config.yaml
num_attention_heads: 5
num_key_value_heads: 5
intermediate_size: 1152
vocab_size: 3395
norm_eps: 1e-05
positions: "learned"
init_std_o: 0.00599
warmup_steps: 200
schedule: "wsd"
batch_tokens: 262144
max_seq_len: 256
Each number is 128 + 24 x the weight over its row's rms, rounded and kept within 0 to 255. Layers, rows and columns count from 0. The size above them is the row's rms in percent of the matrix's.

# layer 3 MLP down (transposed), 1152x320, rms 0.119, rows 452-504, columns 192-255
size [ 80  91  97  88  91  94 104  95 102 108 106 105  96  95  98 103  93  99 100  86 110 108 103  99  91 103 103  98  87  90  96  98  90 105  94  91  97 111  92 105 105 109  96 114 101 105  96 116 111  94  95  92 102]
[[ 90  94 148  98 147 126  75 126  93  98 149 151 137 137 145 134 126 132 160 115 140 124  84 145 158 105 144 117  85 105 136 148 135 107 102 100 113 159 148 135 134  98 129 117 145 131 104 119 119  98 106 109  81 110 118 113 137  64 137 125 155  74  88 150]
 [154  90 151 123 151 150 114 137 141 122 116 144 136 158 131 138 100 114 121 104 123  78 143  77 128 120 127 159 195 150 151 119 122 113  92 130 113 108  88 111 141 151 176 159 141  82  84 103 125 149  95 152 134 127 115 131 137  93 135  92 120 114  70 154]
 [109 159 122 124 113 163 118 141 119  87 137 126 162 174 139 127 122  98  98 146 129 133 151  83 173 122 129  85 142 119  99 105 101 142 117 107 198 150 131 119  67 143 144 108  98 135 164 133 161 146 130 121 136 116 120  64 139 154  72 133 146 176 137 194]
 [118 142 153  59 119 137  82 133  91  96  98 146 135 116 126 131 153 133 138 142 138 164 134 129 163 106 176 108  74 121 131 112 145 109  81 133 146 154 129 132 141  93 134 132 139 116 107 101 133 107 145 134 147 161 130 125 117 127 120  83 124 100 103 142]
 [163  82 103 151 133 122 187 157 136 179  85 123 117 140 119 124 117 126 124 133 123 156 131 160 121 142 120 145 144 114 151 142 135 145 133 129  80 144  87 111 146 145 159 120  98 127 137 144 100 166 119 120 118 108 139 111 152 146 156 129 119 137 112 117]
 [152 127 169 100 123 137 117 105 170 181 142 131 148  89 137 121 131 130 133 102 128 149  87 149 126 135 127 109 108 159 127 156 157 137 116 109 144 152  93 129 102  96 132 140 148 154 134 128 142 128  93 147 123 151  98 161 121 139 158 142 105 138 100 163]
 [116  94  89 105 166 116  96 151 145 143 163 134 150 114 114 137 161 121 140 131  92 116  89 120 144 132 133 113 110 147 161 156 157 141  95 131 149 121 137 128 116 120 130 128 107 159  78 133 148 166 140  83 109 100 187  86 106 115 127 130 124 109 114 110]
 [110 103 112 134  85 140 135  80 136 108 189 139 107  90 137 143 148 111 117 123 120 135  91 126 127 102 111 111 133 141 153 118 115 106 156 119 183 125 164 110 136 143 134 103 156 117 168 118 120  80 125 130 170 141 170 137 121 170 109 144 100 112 150 129]
 [ 98 169 157 151 149 184 132 180 133 148 146 114 150  90 117 132 112 113 116 149 136 139 171 100 115 128 114 137 112  89 143 132 138 132 121 147 170 150  93 112 131  94 126 104 155 108 104 143 156 135 127 153 168 159  93  96 147  79 154 130 158 120 135 107]
 [ 97 127 143  96 144 162 163 119  97 130 162 181 118 143 107 113 147 124 114  81 133 122 104 152 154 136 153 114 165 118  68 111 101 116 129 134 149 143 113 133 113 117 134 112 140 162 127 139 114 131 132 133 151 121 139 109 104 148 134  68 165 117 122 123]
 [134  78 135 150 136 168 141 137  88 117 110 184 196 116 149 115 122 141 103  96  92  88 137 144 142 101 145 105  78 110 127 167 149 101 130 131 137 113  93 142 109 173 134 130 142 167 122 106 149 148 153 118 106 152 189 123 110 112 109 132 136 101 127 173]
 [136 145 162 157 128  94 137 129 108 130 111 115 104 102 110 139 117 142 132 125 138 141 136 138 114 135 139 158 145 141 152 116 151 124  83 107 126 108 191 144  94  69 131 112 143  91 139  99 151 132 169 153 150 114 142 130 142  81 119 105 134 110 102 163]
 [114 107  86 169 123 144  63 167 153 165 140 149 167 110 131 112 128 124  93 137 134 130 106 111 103  85 125 164 128 141 161 103 131 115 125 147 153 103 166 203 157  99 136 113 102 165  73  96 119 158 154 132  83 114 111  82 156 119 133 187 183 104 102 103]
 [ 67 146  78 116 157 129  84 107 154 142 124 117 103  96  78 120 176 156 107  94 107 139 103 181 146 129 112 119  97 194 154 104 139 145 135 124 132 121  92 166 153 129 147 125 137 122 163 121 112 155 138 126 151  93 106  95 128 136 155  89 156 107 131 119]
 [ 77 153 111 119 107 146 113  99 136 129 141  81 161 110  92 129 109 178 100 163 103 121 108 155 138 140 154 140 150 136 168 121 134  98 108 119 110 148 116  94 124 142 155 148 142 123 139 163 115 184 153 113 139 149 128 129 187 113 117 115  92 152  97 118]
 [ 99 139 180 146 104 126 112  97  73 114 130 127 133 123 159 121 153 128 119 121  90 122 157 129 186 116 144 146  69  96 104 134 158  89 114 129 118 121 107 125 159 119 100  96 133 159 112 131 142 154 165 103 120 116 113  65 106 137 118 130 143 170 139 123]
 [130 104  94 110 159 168 158 148 155 169  92  96 145 129 129 142  85 135 147 129 144 131 134 128 144 130 137 125 141 161 147 137 108 114 151 145 121 142  93 119  91 156 132 139 176 147 162 165 128 146 155 101 160  88 109 125 121 130 165 132 147  97 151 169]
 [117 138 149 157 120 169 114 167 105 160 144 131 183 139  95 125 132 101  94  76 127 146 158  91 107 125 136 101 158 123  90 104 123 122 125 126  96 139  97 108 174  97  76 124 136 146  90 124 113 136 160 111 133 120 154 126 160  90 117 124 143 124 115  78]
 [111 169 157 162 183 122 109 142 127 119 127 157 139 126 140 135  97  70 143 162 124 117 128 148 155 142 100 136 136  89 148 146 105 106 139 142 127 136 107 154  98 165 134 151 165 175 135 143 112 153 110 101  90  68 132 144 118 136 146 122 166 110 133 110]
 [139 139  88 189 102 168 113 111 125 172 143 118 121 166 107 108 145 108  93 119 110 108 118 129 148 149 156 192 104 162 157 146 146 127 141 161 108 128 122 128  63 130 105 109 136 127 111 110 111 134 124 128 153  76 164 113 180 161  80 138 131 162 116 142]
 [102 116 135 156  69 152 119 136 174  99 124 120 119 157 127 118 122 126 126 127 147 145 129 125 107 136 100  94 112 132 113 143 190 136 123 154  96  93 121 163 103  73 165 122 115 151 182 155 149  97 155 104 144  77 102 119 100  89 154 109 127 139 135 113]
 [ 76 127 133 157 146 110 116 129 152 104 140 120 143 104 129 153 141 138 123 131  87 124 132  92 141 106 134 138 142 142 128 108 108 131 107 120 128 135 155 138 168 122 110 144 116 107 119  93 120  94 106 111 150 116 111 122  88  88 132 162 157 122 150 131]
 [126 157  91 147 136 140 158 140 158 137 139 149 120 123 107 138 116  97 178 166 107 162 115 127 120 185 149 150 134 119 115 140 132 105 119 179 111 107 111 104 151 155 142 156 147  79 144 127 140 121 127 134 145 129 126 102 103 132 147 130 139 153 164 116]
 [ 91 136 144 146 114 106 140 118 156 178 169 115 138 129 174 152  95 133 122 141 154 166 143  87 140 116 103 116 138 105 100 130  90 128 146 105 124 127 103 140 111 133 125  99 110 154  94 118 177 163 144  77 116  97 113 105 114 121 156  84 153  85 132 118]
 [130  89 168 183 138 107 107 120 131  93 121 118 145  97  96 100 142 113 104  85  94  92 125 112 134 112 146  44 138 156 100 106 137 102 154 127 162  99 120 117 137 132 108 124 123 131 108  91 114  89  63 110  80 169 117 133 177 129 152 129 168 116 120 139]
 [118 161 128 152 165 130  93 104  69 130 118  89 123 146 105 174 177 141 132 102 126 160 130 145  95 109 125  96 120 144 144 159  98  97 158 111 111 131 117 162 108 124 153 100 140 113 136 128 134 130 103 152 131 134 141  92 125  96 126 121 143 162 117  95]
 [137 158 105 127 115 128 108 128 148 147 148 128 155 183 178 150 174 119 106 164 115 132 100 138 150 147 102 159 143  99 143  93  97 162 133 117 152 127 154  98 146 158 143 118 117 139 147 103 100 115 141 135 104 169 107  80 128 128 148  84  89 178 152 129]
 [124 145 130 111 165 124 111 151 122 167 123 101  89 137 113 138 142 142 128 144 118  82 150 135 156 133 164 156 134  88 158 140 143 147  84  97 132 126 189 164  95 101 121 123 176 131  96 130 141 137 162 157 150 148 150 145 103 173 135  98 107 114  46 135]
 [122 138 107 140 128 122 183 133 126 149 175 130 110 154 105 114 105 142 163 137 134 157 186 138 150 107 103  83 130 130 112  98  89 112 114 140 129 138 144 127 160 121 134 150 150 109  75 116 140 167 148  89 125  80 126 140 142  64 123 124 101 152 146 150]
 [165 137 100 138 135 125 122 116 136 117 116 125 129 109 105 141 168 135 136 116 164 146 144 166 146 123  99 145 131 133 145 142 138 128 155 126 133 135 107  96 126 137 108 148 154  71 103 130 156 150 147 101 128 142 131 160 172 142 153 169 119 129 153 193]
 [100 135 115 139 119 110 148 134 126 160 132 160 130 129 149 136 143 130 103 108 120 110 112 137 127  98 139 136 171 132 103 149 130 105 121 133 118 137 109 152  88 102 110 151 152 154  83 108 135 142  61  96 134 139 116 113 129 160 143 161 116 128 102  91]
 [ 85 137  93 147 127 105 176 122 187  87 143  91 128  81 119  92 100 128 157 119 106 111 113 143 125 136 142 168 158 159 115 129 113 144 114 163 113 135 149  95 126 111 125 107 166 127 172 165 104 128 164 115 134 131 113 148 139 152 139 121 126 118 119 168]
 [146 122 120 117 112 147 103 107  89 136  97  68 132  82  75 102 152 108 137 102 114 148 122 117 118  96 141 139 116  97 179 119 154  93 126 125  67 116 148  96 158  93 147 146 175 139 130 144  95 134 155 122 120 187 121 109 102 138 159 159  96  92 104 158]
 [ 94 127 116  93 130  74 156 109  90 128 123  98 171 147 111  91 143 127 150 174 119 125 119 106  95 125 107 115 108 110 117 167 120 145 126 130 161 151 134 137 142  93 132 103 156 125 106 123 108 113 116  94 130 126 159 158 148  94  81 151 113 122 131 148]
 [117  81 137 127 151 145 146 141 118 121 158 135 116  47 161 108 127 177 141 144 131 170 122  96 170 157 161 130  93 150 137  60 167 127 136  97 123 138  86 128 145 142 118 111 144 127 139 120 117 127 136 154 143 106 140 146 181  82 149 150  74 133 125 101]
 [152 152 139  90 140 125 137  91 105 144 104 111 133 177 119 117 108 160 106 107 162 112 103 107 120 167 122 124 107 184 139 145  75 144 163 143 144  76 123 102  99 126 141 105 139  98 174 119 133 106 171 131 132  97 151 164 110 133 133 158  92 153 106 105]
 [152 130 161 119 100 126 123 143 207 103 143 150 127 104 170 113 114 112 137  85 135 124 137 130 117 165 152 116 154 116 116 163  92 174 143 117  93 122  72 137 112 145 149 105  96 119 133 173  87 152 133 104 138 103 111 109 123 166 131 113 132 126 140 143]
 [130 132  91 118 147 103 173 111 106  81  84 138 141 128 105 112 110 133 137  99 148 132 102 140 158 127 129 170  83  80 113 148 162 153 138 107 165 116 139 114 140 145 144 139  92 161 150 135 119 109 145 157 133 168 160 159 123 122 108  98  82 116 142 125]
 [116 143 143 150 146 123 124 177 158  98 153 122 132 119  91 145 121 148 105 143  80 135 154 173 163 159 120 132 117 127 105 144  63 141 141 128 114 120 146  98 173 102 106 149 124 116  84 108 149 146 118 114 161 112 130 110 133 136 140 139 132 161 118 143]
 [106  79  98 116 138 105 132 118 132 148 139  99 103 136  93  92 127 119 137 123 144 116 118 141 150 101 133 123  41 127  86  96 121 132 145  99 129 129 159 131 121 117 148 140 112 146 114 119 113 114 135  97 114  97 112 152 143 127 143 122 125 108 165 148]
 [131  93 156 141 123 144 152  89 127 148 104 130 160 107 125 146 115 129 105 133 153 136 108  97 122 137  81 155  98 137 174 182 111 117 134 112 125 139 142 130 126 142 147 154 104 115 123 169 119 131 174 116 109 126 108  84  98 151 161 132 164 113  82 119]
 [153 152 108 150 151 113 152 102 115 143 123 148 126 141 134 118 124 135 133 101  99 142 137  96 146 118  77  95  85 156 144 120 115 141 104 110 107 141 140 171 111 194 131 182 102 143 149 154 125 141 131 163 146 165 135 115 105 128 152 130 101 112 150 157]
 [106 134 122 123 109 130  90 129 124 108 116 161 129 104 114  86 130 133 147 146 124 101 133 122 181 156 116 133 169 161 110 167  78 117 185 143 139 114 175 153 141 154 119 173  97 148 101 127 118 147 138 134 131 144 112 103 121 128 101  94 148 146 162  94]
 [124 120 151 124  82 129  94 141 127 100 109 111 119 152 110 182 113 131 163 139 145 105 116 127  96 141  88 145 167 154 134 129 133 121 133 153 104 165 146 122 142 130 124 145 141 101 144 103 115 172 120 146  91 127 105 165 121 153 115 102 156 149 127 111]
 [139 111  87 108 146 111 152 118  83 142 121 133 120 112 100 154  90 103 146  74 172 125  88 129 151 126  97 126 124 104 157  98 101 139 159  72 159 122 141 111 129 134  82 139  86 184 166 110 121 122 143 129 142 154 158  80 169 107 110 129 105 120 126 127]
 [127 150 157  92 125 126 145 126 113 117 136 142 117 132 111 128  85 159 168 110 138 123 144 152 159  76 127 128 100 132 118 120 175 161 132 150 110 139 138 163 154 195 168  97 113 119 137 151 122 117 122 117 164 135  98  91 118 173 150 192 132  96 142 150]
 [ 85  95 110 112 134 148 151 101  78 166 102 112 148 143 140 137 120 170 164 142 128 130 133 154 160 133 146 127 114 151 149 132 121 132  92  87 120 104 106  86 132 105 108  80 128  67 107 123 148 150 116 109  80 144 172 106 170  99 138 145 140 142  86  99]
 [121 142 121 133 125 130 130 125 124  82 109 120 122  76 162 118 151 137 109 127 102 145 140 113  98 129 139 186 108  83 163 122 128 150 101 136 118 131 138  75 164  99 142 120 137 136 141 128 125 154 129 125 144 155 129 148 113 130 113 118 145 173 129 149]
 [129 119 122 127 123 132 115 164 146 103 133 132 139  99 111 138 149 126 138 150 121 122 144 129 148 153 118  92  71 120 153  98 117 155 133 128 138 110 102 156 111 145 115 124 100 135  91 118 139 112 123 145 120 121 152 156 149 125 146 126 152 141 103 134]
 [126 100 142 178 157 147 153  91 124 146 139 109 153  86 108  99 137 191 134 147 127 132  90 140 139 121 139 151  96 103 134 121 122 123 138 129 114 154 123 109 105 104 122 132 171 142 118 130  63 142 177 146 123 112  99 131 139 147  92 119 118  86 131 166]
 [126  99 144 123 101 166 140 110 112  91 125 137  87 109 101 126 143 142 120 159  88 125 147 158 102 143  56 123 124 150  98 137 104 102  98 123 136 119 122 131 116 173 128 139  90 172 144  96 115 142 127 104 133 152 154 110  77 153 142  89  77 141 127 114]
 [121 171 142 134 133 132 137 121 123  79 146 129 129 111 146 140 131 178  98 136 129 181  96 156 159 118 125 139 142 134 110 106 146 175 134 125 176 144 107 114 146 116  91 130 119 114 120 147  95 105 110 155 176 166 138 103 128 141  94 119 154 105 101 109]
 [104 164  90  99 124 100  98 145 110 153 147 145 130 142 147 139 140 117 134 120 149 131 104 125 146 112 126  80 108 109 139 104 153 110 129 148 156 109 114 183 113 121  96 126 126 147 112  87 109 153 137 111 128  95 134 146  92  99 102 135 156 150 131 132]]
# layer 3 MLP up, 1152x320, rms 0.121, rows 453-504, columns 192-255
size [ 95  97  98  95  99 108  91 102 105  98  99  98  94  96  99 101 111 103  94 107 100  99  96  96 104 105 101  93  96 100 105  96 105 103  89  95 113  90 104 102  99 102 106 101 103  99 106 102  97 100  97 107]
[[105 160 122 100  90  93 151  81 118 155 109 113 105 126 106  73  68 168 120 133 109 101  72 153  93 134 101 135 103 109 100 147 122 159 149 100 111 100 127 129 108 148 112 111  96 169 177 140 135 154 162 117 113 149 102 149 159 122 145 175  96 140 156 109]
 [ 88 116 114 121 130 118 131 145  96 152  97 143  73 106  96 128  95 140 142  94 120 190 103 188 110 119 100 130 103 114 118 112 120 153 106 141 129  96 109 133 137 173 149 167 117 110  94 145 150 135 128 112 132 149 173 150 132 130 136 140 121  92 134 101]
 [148 100 152 196 119 107 145 142 148 216 174 133 119 145  79 164 115 160 106  86 142 118 134 108 178  93 115 136 183 105 132 143 128 115 102 140 102 113 154 119  98 136 121 136 104 140 147 115 131 155 156 162 138 115 116 143 124 129 139 115 116 155 195 133]
 [ 96 164  93 105 151 149 125  83  84 116 151 150 119 111 162 109 150 128 130 122 102 145 137 142 118 125 126 124 114 139 124 141 131 101 139 141 128 120 141 135 164 121 115 120 140 100 115 151 121 136 130 117 136 110 123 139 119 144 131 119 133 161  71 176]
 [ 99 102 136 106 112 126 173 134  82 141 119 131 167 126 135 105 119 135 123 156 151 114  89 143 140 125 154 132 134 119 121 129 118 102  50 158 122 160 121 172  86 149 133 135 127 101 162 141 148 132 138 126 141 174 119 136 108 121 116 146 183 134 112 131]
 [109 132  98 137 119 102 110  69 113 144 131 136 109 140 130 156 144 155 120 116 101 103 123 162 131 121 140  76 108 152 122 146 141 135 171 119 155  91 123 102 139 170 144 119 129 169 125 143 201 156 125 169 190 145 122 134 150 135 121 141 145 145 113 116]
 [159 137 135 102 110 133 121 158  91 113 127 145 182 140 134 166 140 126 143 127 130 138 139 147 115  95 163 161 121  83 162 173 143 180 121 101 103 103 149 116 141 173 129  96  94 136 169  92 138 134 155  93 106  69 100 100 119  89 147 111 136 126 113  96]
 [169 129 117 111 108 124  99 148 132  95 128 131 143 167  91 139  81 128 105 123 158 138 146 126 116  73 110 138 112 136 132 190 116 137  74 123 116  74 160 116 129 137 139 137 103 100 131 144 174 137 116 131  93 149 140 120 109  98 137 143 143 108 149 111]
 [110 135  98 115 152 119 115 140 140 100 135 144 110 117 151 130 138 127 160 126 154 172  94 200 128  86 164 130 120 139 148 127 136 113 132  73  97 167 111 122 109 109 152 108 123 149 139 127 180 112 148 132 132 129 141 150 111 120 118 157 122  89 116 110]
 [118  91 143  92 129 105 193 145  91 153 134 159  84 123 117 142 139 119 121 105  87 111 135  98 148 120 143 147 134 109 168 172 134 190 108 169  92 117 111 127 105 132  92 189 111 119 147 130 106 120 123 147 119 142 167 120 140 120 146 144 149 111 133  80]
 [124 114 130 137 108 107 154 121 124 102 169 135 125 179 112  97 118 162 148 125  88 114 113 150 125 111 109 102  95 179 116 121 126  77 114 150 164  99 169 147 147 145 132 125 117 195  93 111 137 119 157 150 136 198 135 132 126 118 128 139 146 125 142 118]
 [124 143 147 123 143 122 110  77  85  96  90 102 106 120 103 108 105 125 145 135 156 136 155 164 107 181 110 104 161 108 113  96 110 120 103 135 155 127 130 137 165 130 140 147 116  79 169 105  94 107 157 171 148 153 158 173 138 147 132 107  81 130 126 138]
 [185 145 137 140 131 162 167 111 141  89 129 141 123  99 118 143 111 114 101 134 123 129 133  85 105 159 136 154 163 124 176 113 134 116  91 134 105 135 187  90 120 156 122 117 141 107 144  70 115 126 147 117 125 157 115 125 148 101 118 174 150 152 124 140]
 [186 130 154 131 136 124 169 133 117 143 168 158 112 112  83 130 144 101 147  73 133 138 107  96 113 142 116 131 133  95 131 129 135 146 183 153 121 120 103 130 109  94 132 145 153 143 143 123 156 103 124 135 130 121  83 111 172 115 130 131 150 121 146 133]
 [132 123 104 131 128 163 125 129 159 105 142 134  97 122 147 150 134 113 125 132 187 164 144  79  75  94 160 124 104 140 117 102  84  80 138 173 118 117 102 122 109 125 121 144  95 144 135 127 112  99  78 121  99 116  76 121 136 121 131 132 169 112 147 167]
 [140 108 150 144  70 144 129 131  95 132 133 145 137 124 146 135 118 124 151 115 104 129 103 109 163 116 102 119 152 123 103 113 130 131 142 144 110 115 136  94 140 120 111 155 112  92  92  80 111 174 116 171 138 121 117 159 105 116 164 119 166 105 109 135]
 [163 136 155 122 153 108 107 117 162 117 113 136 120 136 125 171 143  98 100 110  82 149  92 117 145  84 165 150 160 104 178 164 120 106 169 145 142  92 148 109  94 149 133 125 135 166 107 105 134  83 126 114 128 150 167 164 135 119 132 114 105 149 131 136]
 [109 119  97 130 136 143 139 103 163 144 115 145 123 110  89  90 167 185 125 140 114 121 120 159 121  88 162 129  93 106 124 186  97 157 118 136 129 100 139 118 134  89 128 132 145 112 136 115 163 161 159 103 151 127 143 150 138 170 112 146 125 123 131 118]
 [113 129 149  91 116 125 110 166  86 141  81  63 160  99 135 120 111 111 101 154 118 140 155 132 142 122 115  94 128 112 135 204 133 155 107  56 179 132 123 129 167  87 137 145 103 149 145 126 118 167 143 145 103 118 108 124 128 101 185 117 132 112 113 132]
 [120 163  83 112 124 112 136 139 152 102  97 198 141 136  96 101  90 129  89 145  50 125 121 148 113 117 119 133  88 184 127 131 118 134 147 121 146 104 138 140 100 137 161 174 113 110 120 141 160 142 150  97 113 100 128 140 102 102 130 157 143 112 142 139]
 [135  86 139 162 115 127 146  97 144 105 133 105 141 180 122 123 148 143 116 116 134 140 139  76 119 167 132 103 120 135 139 106 123 112 120 138 113 121 144 106 113 157  96 100 155 162  88 116 128  88 135 119 120  72 106 138  77 138 128 110 106 154 114 158]
 [124 143 137 123  94 111 129  69 128 147 131 142 144 148 106 109  99 112 144 154 150  91 115 142  96 136 137 140 140 147 120  97 112 143 150 148 120 141 122 150 110  86 141 118 158  51 121 155  98 117 136 125 104 162 122 123 114 116 158 129 154 119 150 120]
 [129 119  93 130 169 148 129 153 158 124  82 121 146 145  97 140 112 131 123 140 112 137 153 123 164 120 136 121 126 155 143 114 134 148 123 110 123 107 106 177 157 120 123 121 122 143 141  96  84 104 117 158 117 141 100 182 158 175 139 139 116 111 123 154]
 [112 113 138  94 130 128 142 128 113 117 121 111 147 104 163 106  84 144 140 172 123 166  80 144 124 149 142 162 146  76 124 144 146 171  81 145  92 135 122 123 186 121 114 146 158 150 156 113 159 143 123 108 148 109 114 129 108 124 176 143 158 124 150  82]
 [151  93 116 123 123 150 162 123 146 156 122 112 129 111 111 118 108 146 152  86 118 138 130 142 153 147 133  91 107  94 139 139 119 118  97 132 115 127 148 144 110 106 103 146 169 110 114 145 100 132 161 118 120 121 112 142 107 171 122 176  96 141 117 146]
 [ 65 167 140  95 120 130 136 129 147 127  82 155  92 151  96 135 113 116  69 111 132 148 123 156 131 143 124 136  98 120 135 113 179 124 118 103 157  94 101 145 146 171 135 154 153 119 124 169 151 134 118 133 133  88 109 119 111 109 120 158 131 127 134  91]
 [121 122  92  78 134 130  98 125 116  60 130 114 117 107 121 134 112 115  85 103 138  76  90 150 161  69  73 160 140 137 129 113 121 168 141 125 130 116 139 115 148 176 162 169 139  98 146 134 108 126 129 123 122 115 117 131 161 120 142 120 119 108 140 133]
 [178 131 122 107 143 178 149 163  92  84 104 151 121 183 137 137 108 101 112 133 105  89 135 126  77 136 124 157 141  98 136 172 140 137 135 124 139 131  97 127 102 123 117 106 189 133 129 159 132 131 105 113 163 169 117 162 101 140 129 101 125 125 104 172]
 [136 139 168 125 160 126 129 152 136 124 125  84 119 180 125 135 110  69  89 132 124 129  64 130 119  98 165 171 145 153 142 127 120 161  82 134  99 105 110 164 125 106 124 112  97 147 114 124 142 118 149 134 159 133  96 143 123 132 144 122 109 123 100 165]
 [151 154 103  93 116 146 123  96 123 116 103 149 122 170 159 130 162 111 103 134 150 155 128 102 147 116 161  49 124  87 151 106  93 116 111 100 136 119 164 108  92 148  87 195 157 123 150 103 138 105 166 138 117 103 130 102 144 181 152 111  94 149 105  95]
 [112 101 111 154  70 139 170 138  85 109  87 124 150 153 135 162 145 139 157 113 149 141 126 141 136 130  99 114 141 103 133 128 129  93 136 114  92  87 146 160 141 135 157 104 151  88 124  68 112 150 109 104 137 118 109 109 108 117 107 133 140 102 129 102]
 [129 162 163 137 160 110 117 111 160 107 129 141  86 104 198 153 123 121  95 121 126 126  95 155 136 142 130 111 168 132  98 138  92 158 132 107 141  78 117 101 135 143 159  85 112 115 140  96 146  89 148 118 145  89 100 143 159 133  98 131 125 161 114  90]
 [133 140 124 190 121 126 132 133 109 101 107 125  90 120 146  97 121 138 134 108 118 127 125 134 134 131 139 120 101 109 122 122 102 121 105 150 147 132 123 150 132 146 123 128  82 121 157 136 107 115 142 146 109  62 117 136 107 102 146 157 146 100 110 106]
 [111 127 142 117 138 136 122 124 103 136 124 134 147 143 122 124 157  75 174 155 102 112 106 136  98 107 115  72 139 156 136 113  82 133 129 169 125 112 145 129  84 148 161 154 147 134 118 173 149 111  99 116  87 184 128 131  50 151  96 143 190 136 112 131]
 [164 100 136 178 128 122 153 152 146 109 156 117 143 111 109 135 124  88 120 127 131 139 142 109  98 106 139 146 157  84 106 116 135  93 141 105 101 158 109  97 143 124 138 146  90 138 140 110 167 146  95 159 141 109 104 127 104 140 104  94 108 128 114 147]
 [138 137  81 153 148 120 138 109 154 145 117  88  95 162 129  98 152 134 156 147 150 136 120 113  92 136 137 196 128 132 132 143 141  80 167  95 128 128 109 128 126 149 124 126 161 124 163  83 142 124 112  80 151 116 107  95 133 125 145 151 124 137 161 145]
 [ 99 178 122 139 148 152 191 131  91 106 147 141 118 141 157 153 102 119  97 165  57 137 120 145 141 136 153 120 145  89 152 147 124 104 115  95  93 148 113  83 157 131 125 103 134 174 117 167 149 117 147 107 144 119 124  86  74 118 120  95 112 123 156 116]
 [125 121 128  84 143  93 159  89 128 162 129 105 159 157 166 122 126  92 104 102 147 148  77 125 109  97 177 149  94 123 135 173 152 167 138 144 145  95 122 152 124 139 139 120 159 148 165  93 117 131 145 163 118 138 121 112 127 125 134 135 173 122 146 147]
 [ 78 141 105 140 172 140 136 129 158  85 128 131 153 115 157 151 122 160 101 178 115 139 128 128 124 103 138 143 102  98 130 127 114  98 131 192 116 160 142 152 148 135 139  99 146 124 140  86 102 135 152 100 112 153 117 132 139 151 181 121 130 133 166 125]
 [154 169 102 142 130 111 120 176 137 135 166 157 172 111 108 174 126 124  94 123 133 113 180 141 147 107  91 126 134 143  96 174 114 105 112 109 149 150 142 133 120 124 148 121 121 141 136 161 121  76 168 152 124 118 200  65  50 145  64 177 158 105  76 120]
 [109 111 115 122 153  66 129  91 125 146 146 105  83 118 146 130 110 101 143 134 137 151 143 100  97 135 190 129 153 127 133 163 106  76  88 127 113 133 115 110 123 118 121 121 106 110 109 165 129 127 115 164 147  82 154 133 108 125 121 152 122 110 141 129]
 [156 105 149 135 144 150 160 127 141 134 129  86 139  86 135 116 159  97 140 148 134 143 120 147  62 105 145 155 159 127 129 158 169 141 138  99 152 132 124 120 120 138 161 135 122 115 108 123  98 119 153 156  98  96  98 127  83 115 118 114 145  85 115 151]
 [105 101 141 162 105 138 124 109 119  81 141 155 204 134  97 131 133 113  87 171 137 120 135 106 101 145 129 142 150  95 128  94 122 102  98 104 116 148 186 149 125 149 140 179 115 109 118 113 147 118 124 115 155 138 141 113 101 123 141  71 145 145 134 137]
 [108 161 122 147 128 145 110 128 171 117 141 126 130 124 139 144 110 133 126 153 146 104 121  83 136 142 135 130 148 166  93 152 157  91  92 176 141 116 145 125 145 115 106 115 140 105  87 171 144 140 102 107 153 146 117 122 149 156  87 159 160 133  96 155]
 [179 124 149 100 145 105 133 174 153 132 150 112 129 136  82 126 117 113  95 122 135 113 165 130 123 118 112 115 129 163 122 109 116 109 151 135 137 148 128 127  89 101  91 140 129 142 132 110  99  76 123 148 119 116 120  70 129 159 123 127 163 132 112 109]
 [134 158 123 106  99 115 163 140 144 150 121  80 140  65 105 134 135 202 148 148  95 123 138 143 126 105 108 107 148 121 139 153 162 101 128 130 160 151  92 130 101  90  99 108 111 131 143 126 135 125  68 139 137 106 165 118 138 124 178 115 138 145 131  97]
 [114 115 138  71 110 117 141 151 172 127 140 120 135 125 130 132 137 149  82 130 116 133 152 114  72 127  82 142 135 129 175 131  94 144 121 124 128 143 120 154 141 109 113 103 100 137 131 123 150  87 112 119 102 131 104 118 148 112 114 135  78 142 122  75]
 [118  72 103 149 139 174 127 120 141 116 102 136  96 103 143 135 125 151 176 160 137  88 141 119 147  95 141 150 120 121 162 158 137  96  97 127  94 127 115 108 143 124 145 127 126 126 118  95 135 125 128 147 182 125 122 114 102 166 154 129 166 149 105 114]
 [149 107 133 106 131 183  80 145 121  99 116 117 123 143 142  97 148 163 133 141 129 147 144 149 111 102 131 130 105 123 158 128 126 112 124 184 143 154 110 111 137 134  88 146 121 118 137 100 140 100 103 114 114 128 156 127 126 149 165 134 134 104 137 121]
 [153 176 126 122 138 139  75 141  90 140 143 122 196  99 144 105  94 101 144 127 138 130 136 124 122  80 116 112 129 159 106 126  91 150 123 103 114 127 114 159 105  95 154 111 147 112 130 160 119 104 120 169 155 123 138 163 149 136 140 154 127 161 126 145]
 [ 89 111  79 108 132 133 109 113  99 113 101 119 129 141 124 125 155 129 124 152 147 119 165  88 127 159 124 117 158 133  84 161 116 110 140 146 118 123 165 206 115 153 145  94 100 140 120 118 127 173 119 119 100 119 147 151  95  85 172 146 121 133 143 127]
 [111 120 112  92 109 166 117 143 160  90 132 163 113 126 112  91 109 135 126 108 117 139 137 112 101 146 142  73 132 119 130 147 136 142 146 109 147 112 125 116 158 103 189 114 163 155 130  89 108 128  90 125  98 130  98 103 149 129 106  89 108  91 141 143]]